Weights of a small transformer language model: LayerNorm before each block, attention and MLP in parallel.
Each number is 500 + 25 x the weight over its row's rms, rounded and kept within 0 to 999. Layers, rows and columns count from 0. Numbers have three digits each. The size before them is the row's rms in percent of the matrix's.

# layer 2 MLP down, 96x256, rms 0.288, rows 0-95, columns 0-63
092:513521500534508525551528478546477544500487498463462516519471485543492448515496457535508507481475500511492466501521492485479486464499468488523465472457502508534471495521508494524494458473535527
084:485462503465529537484490459486526499541525467506536550521523500524488475519484491516510504469484453489495498556503466487494489546488522506492522510421500523500540521453503491508470507479481511
103:484519467507464492518532441470498459501486516544539472496498501488503488517483497545476557486460519478506538453471520467518496501515469517475489562526508483465496522489511510485515462502488471
110:505502542464520462467520512543487464470534486466509518534516499523476457473501496501468496502482524515472534501479514545491510499533520473512496479458507494494500500448520497463502507479483536
083:488519515494476474539550498569454555549496513503495513487495497507521528485489503516469461445498521464506522492505480473495469490499437523520500457483498507493460543512471501481488514501477514
095:502442546534459530501489470450499495493479512508485515485514524450493475493493494457510498485526473527478486491475452506472520493509548453472504502521463501489524501487490485478503492511467493
095:470492465541520492464490490523476494523506524502552443458523500501519491540508478483495466480514442513503498478517515481475480499535525473535508437457499469491491499479493501495514517431480479
083:502529460552484489531497456478484481482495533534532479522518465489492470537518476512471517533503463510548505516532492530501501512528508431484522492508502509503519551500466524471530490518498525
086:529476563480539472494487449506498486493476478515501476468586553504514504515492510507497511463517523526471480514438502535497505475555546498484530533536511481490482542509490510486512486506493519
105:500491532492546458517552496508527465479481476495475516540515500504491505519460471472481494458444535454486490467512505491535529474510486515497506502506511475478507537482493507490513479498450526
085:448511475459505486525489486469471480515505535466459535481512509520490484505524504502520489551526543511486479480487471466503475503502540501466514488518511495508515507507518477507491506503497520
107:522527469508536491499509492457499535530471478461533476529505496537488463493469501480516494506528468543502444495492487522505485482507452494477488488529495502549523475485501466507492493499489515
105:520534476483465487435445489490486510531462505485490512474436493516466495540483486487502466467499503493514504495489508506507490530528488486476477516496452522502513482526469478530504512531540486
095:471506458511540551498501519451489480526472528521529493502553489489497507516503489492503502530532497499505505523544495517510497481531493487473488563479530458493536518506482467519481520522485514
108:490522460466458465528522481468483473518492510506505507489440514508508502521491478478536522505508467507482545547510495510470555506514456508486486509477538520495503476536478488535488482519523470
094:521490503510485494477493502541493504539499492520454500499497474512478488503516490518498488495509521501521529552504488495471499527525472493511461441533532497518453490539501491545498537523518548
096:489511495497489507498494495490501480514507485502505505522433482502479511520533448496478468522493502482490475513515503464491508513514473452521467447471522495498508518496498491521473534512510497
112:484496482478521508485500507518512481493498482525549526525568525485500521517493459510498510489533486519487488494506510509504547499494487491513562482532490482475494436478494556506542531520506494
096:522510540508539538480496479537476535491509489475499494440455489521482473447484496419517490493489528488510469524486510507497533476517450469490481456467554489490492513530518499497508501482511563
096:475502531557500546480480482502529519496530498524514476543547535503489502495538438551506479502501522489507510485516469508425508519495497529520546546540540489436496507505509529488541507508517493
089:579523493445481515518524471503467510453531475496523542450526558530526509522496479484501462477497544528502513528486525475492481499487526525469534502457488505477518482485513502476535464508490521
097:495502506476486487533526490551504528455496526493503469526458523486456535503524463479491484511505537465507516481534531495488491543474492462502518523529513515515487514487487494539510472532476508
104:504490461508491546465478525466528508507547487479487541478445466515521550489491463503503525513547484503551471502484496530526528439504506486503516534431490504517531501520548478504462477485515535
102:509449503530505499470467516489513480544491462545483477513508485470471486508530502502491535481470472509537498517477497531517453489514516514483479545570522515523513499479488467498492495508519501
099:481478492508501531518479529426494510499523455468491504474539492487503493493513483469493539487463451510507503542476446471519502480491504529487465516467468479468522448432481476540506507495493538
099:489514480461483517477466481503500452531492473483512497474526488507479487513512473457499497502491472511502532503469478559539525496476538471508486514471509475499488508527501498464494463458504496
102:496511516483507495515482484480518520466514507474513453480462525483524472492490494520469504515491513527499509511476524499504460483536536539527524533566513482504480542464516495510529541469492466
092:526503519512523493479518516479510459485498496469456485470479537506477462544514510515516486489473489505520467518522468481495537515517473485492448489472506516524483438532502484509481491517504528
095:489481508479495484506497487487525486475528500466497475536492479509518499476492491522523510474495512481511523490474458490541481509511584543517478601473477517521500498483477490494492479480512497
099:485512483516517452461491481501502470472473472497528507493516512457480494474504489532523472487516470489483506506497480511469503501481532492519517520477512496478516522492485552438546538471491526
090:463526491484492501537461459502500497474472496498502516519517481503446534460466504505497458482474509512478465473483443476504484505537508453504518439513515454482481561505518543539517490500518554
096:444485506481515476481513497481495486505497498494471451501545492530488463490474485516506495503516474477454503496478486478469540514471548493511515476467518470509470511522501508518496503510521475
101:502541455503492505500430497540496504494521538521473453503536508453510478495482479505533482533519472504506501517511502518504510500505477464451484537498505495487523520514512486493504466483514470
105:487550485487489459487479490539522474516502546565482552496474532458511497521520499469469477500507483527496492495475565490543481516513511494502489488513494482452484546498502498508504496505502481
104:487518491520503537502464467486463498446495500498522540499467511514490477515489492468512484481482523480455495484520522478495504504495477536488509484436500477523505521478482521512507491495498505
117:505492502498465524477493506546462501467535506485474510492525518509509473509556531483506480526519535488501517511480489523515536518491484489511459479539502487507482490540559477506477480520483509
100:511505509506508480541452518538500516509457503513518544504487493464502520450493538555498506517461460503488496524497506466557550492505520500509514508491528523480518490508478545501527486505505478
093:505475499553544561507532516543496517462503533472496543504469484502452490489466485470484486484484566503493515488503480540485483505479485576505516501506483520524494486504501519511525542482515466
102:531490471475475457458464514477510473514479509481478471473494485537521496514487506523516533494486471469502501494485493506530519493494489501511479556517553512478506504524518504480476512505517538
094:488537471508480486519481505468522452527495531528485502492531489476522505454488487505500459482503504523474502480472505495482476505491497505487506482503521491519483532460530530548510481526510480
090:521480488506508525553506513529485491481478471448510445504482485485458470473489517489505490503503484528463481471544514543506494523469517505541510543495509477475493520485508515548515545503485470
092:512528539492507519519499498490486533477472466498484508460493495516543523493496524455490502485532512518481528496489558460529446492474494489481520469530427532475470495491508481496490517489553473
097:472496456490461471479502481452482508499499477505532486528549508503507491492505514458504491498510484492530521503506462476461499479524490502501500441503497514495480486503463524511520510489507555
101:482475513500468494523471491475473544451514504489527505470508526490467493483503515532486520506516478479442504494492509535467488486538549440525492512475547499476479469485526500468490515517496516
115:477527512517535474512512485447523514474502483484472529491474477516508526466504499471517506508489538503480506504500520486476509493522515498504508467574504514545494523493480507500526532466506465
094:493499435537498514518536505507536493479498501529510509466533504548513482521525505474514516485509511486504520485490497548531478468507533497476495521478496476514508531482512486487490501481521454
119:516466551529477509503523510511542517508475489508484492478467521481513509465504500476505505483507497495496498548473458488526478527482484514547559513529508524495462539496516554497556537500521485
194:501502503479491494528458541482461464480471489486477508494457461512522465489534516455510514474523464521503475502516496538535518475498503478480454510484472524451518445477481469507448498513514493
096:542481522512498462483568487492513516503548519474510471481544511494497450495485518508491454481500486525516506495487490530525465497528473536478479424518513521534498484461503503491492486527458524
083:502508496488497451486503495513484535510475474475514543477469515517441477487508464580507507504492469516512527511495477484516550518507484523515503550488515516493497545468474479460483477511526472
097:516486485527475497445448489522502514444501497493504469500475511483497534500512488503492497498505505478529511474530508495515498543484526480532491506524494468518466448489468518457512463530502462
105:474515510517512465501483482517493519546521523484511507489513505487531492521487514489519526488451505476476505507514513468485472493504514513481508549529547510505485534507475481541507507538510539
092:492518458514492502524504478502499458513492505510522522519473476510502531467532498559528501463536464492498522488467482502497524483488568549481474523488494467501472501484511475504482510511452497
088:472505474491478483502475505479511491467495515509568487517502520489486525484472497479450478491475546457484515491503507490503472507516525488508522435520458452489489489441502516530519490470509492
096:522499452504458506505466514508510544459511533502536553487516510506485536478488547513483499490495510513463507505508486524533506502500465528502534474478526490457531518508485511518513479504509494
111:473514499497479513530482523525500500481528508523554503497492518478501535489518482478468481464489508524482490489477525488505469484547485517505533420542505487508491489493477539502494462506506516
095:498542501514501468528457467495483531494449471493459480500475499482508477514471490518509502539441518466461474526507498545466490527489559483472475507534517519491476494532519474493498523535547507
118:529511494521486501465433504520502468483503525473446481484467474470520493524502530516523503500523488509513487524514474528527525514466445457505500468445506503489527489504534487472498460541514476
095:476556470517507477507459503562468508476497536502522502530491474516508496513484469471508456505513516504526510471557474490396536535545476516504510534509464518478475474485541516482525524522521489
094:505542480515502515522546509539490529457522513509511481508493477526443495480484531498496489520514495506485465511488512475470510525490508522530492512516486487485459483482469507539507502513510478
091:472501464473481533512483526512488490524517505484488481528534510521551490490465472517499478491511483529492479453527515497470496460461479474473510470517512483510513549495518506515507520479484475
092:498479493530538527481461497461509462516505508479475558532528501487494497493497506507492496496471556521489525485502501513512498536478511506536504482520506473508484513500513469487485526483503488
093:502519477506552470470492515488495540473475508509529528523504516494503495521472504482504492499529485493459490494530574521506480508555465499505482526466523508475466489532506483508497519529458505
092:529501526521549521506455491474480476520545482508488495503464495491448501490501488473511485469473452490504501491498485496523512537531503480522506439495499496515477490482491526529545486518490494
095:492501495514499452487460515437524497483477466502498475458561459499472515505514539481503516490500467469455513522511490497475520473495445490497459519501494465518496514465522516500505503530471575
093:476516498470527456511515476512503512541474508495472569512491526505504502493492510477473547517456481486514459485484531475488519524505488483516459435449496484494499520503519481531488484477485527
088:492471522504491504492492483447462502527494500520508479515481468512553522512468483495507535498505544471498481502471492495498493477495437505509519508496484505498455546510479482513513470531475514
100:488501494505484460428467533512541513524513492496498492547489495506474499516509504472497495498452457518488484502482448494517529511521515521499480534488509517490495508472498485477475503518508458
112:560538518477515487488515533512501517518482515476515545484552440507488488496507501435482508499489475529465512477502542518571478500493500483490485478492502519500496538484458487539497515500498530
095:505470520545471515506505471558504543533520503516473442501488506501477517452536498513520517478496504512494530490533478544497502512523496482504453504481523437468517493531511486488484510495497500
107:519525427503465536478466515487495517491484508490488500508483502554495515504527498491532510518458501487511518521457500524486505525538450526518483535494493528482495477470513499482487483502521483
103:446507448504478528492511469512512540519508518480510518504519524483502530522517497520486501534515483528499494495499468525526490464532547491509510501512473495510495502478505505496507501458519479
103:483509444463490469536523492543536483494505528510521500527424523503501528509492518597507509468520511478476495531493482509512481498499494497507529538541477497468472518464533502478488510509503501
097:467529484491485489457521482511504479486517482525542512519537480541489489534509525486527497498519508493480453486490459503456514488479504491527489531456501477485538502525477492495514480483496442
097:517535554489465559484538481477498512481495573479499485470490495464550505494504463514516515465500510507516511513495535514463514501516490519479501467534525493511491482490513506474521513498502479
095:517488534515490511463562451508488485496517444466495563477545469520484476476483516505508523471482512451478479530490466480482502476474517521516515518490511501515454515496519503473500465539509524
096:516495520502514496479480495553528514459525532482516486478559486489503475512483489498483472494454464497532515471469496481531465499455530545519461480505474492485504504513515509512472446497503456
103:519525531525492472470491522524459527469515463501473487470512509499517482516501511519555477502483482520505474455499504495489519496485539505500486523451506505532505516484497466477486477508477495
097:485473515522474535529501515494531508527565504489483511507506512501485488512497473515539475479481486476489513518520471470477507535488497472508492489502491479498514530477519512498510508477486502
098:500529479497450455489409494499476482484469495509515478471476480498504494481515477485518492492535542484519505535484461475503487504505491464463495500579474539508502509481481479505506485532530487
124:558500501518509549499499476540516512537530546499454517500476488502553507507465473495469497510519469500509522490510545482569494471504508482550498495530493474486491505508534505500533532508460478
095:575502489493495498513527503515520514498494531493539549519528514497459509483496511545514449482531501515470503477494469538472499534505485536529486516447474495499487473528518531446512507524466480
093:493499542522514462510503484525515476506502443523525439498495497494511478528519515532536504463446531488505457509488508494480480485460528505514481532465481501524495564511499507471538488506536497
096:514483544508499513486505501494506480522476486472474507495497515519494540542491501515494494496528506444502507468516482504490538534479480506489505491487475482466450457517511497471489516494508505
091:469480502510469494487504456506501545519507493469497498543480482511488488457478510491503524518511492486471469473519493552480492481513499504508490516510493470487450490468524468517468482538521509
096:534524544497491499451506461452510486475478517478493525474521469512486468543489494490485525514464537489502458535484547503503498462476440511501492478486488490456505518526484491501489485510538481
108:527531497510473542480490517527475487456445522469476493505486491497521551514447491485457471519533540485484497518517503488484492502479491532489504448518479492495478446489523529505502517506502479
099:488498485480515519457509506553507505494490497481533453502472509507511504474462515505484467497467461515476486487519509480550507538516509502495475494458513511505516517497487507510515470499491499
098:518484477487503512510516492528495511435500502495490578467494477561558498533490467569503501492526510489529468474507471496495525532460574497502491505494524532512499495494506483529489485517517476
112:486506491549493488524530548464502499482514500507448474510494478505510499513512533484489479517544475522451482509508510500541502508468485502487493463495551499504507496469493484488499528500512476
090:471463551513453500524470521454503492497474507477481515498423479500518490537506529446475514479443497494515482521528478516543508466486479508477508453497469492517493462483508508470462503516525506
092:528464500476488512526428469486527510520511488538500502457558490497506501508520474545555515512500484459508492529532476477493511527527515519504501468475489508541510476535517478528505483481515526
092:536488481531520480521478488438509528450493516483484540512501496496477497489555461446483498492473561508462515471462498551504522469522514522494496539493471500498476530476536529469525484535521518
096:491502507446539506505499444465540489467516530500492530499457510465504532476520471493546500452489454473485500499501463474517466494514466509455530515501523471477492542487510534490553519484517484
109:517503457484484513429487529484498497509539488519502467507544506541432519480490463490474507509503512519499507530474543503509509465520458523505487473492508502514493511491475510508503504457480473
105:485503465502508539516534492483486517528500475492430449538507510508518490511495476530492463468488539538497510466492515505475527500481451479554526522498534488525466531508497508509525492482514500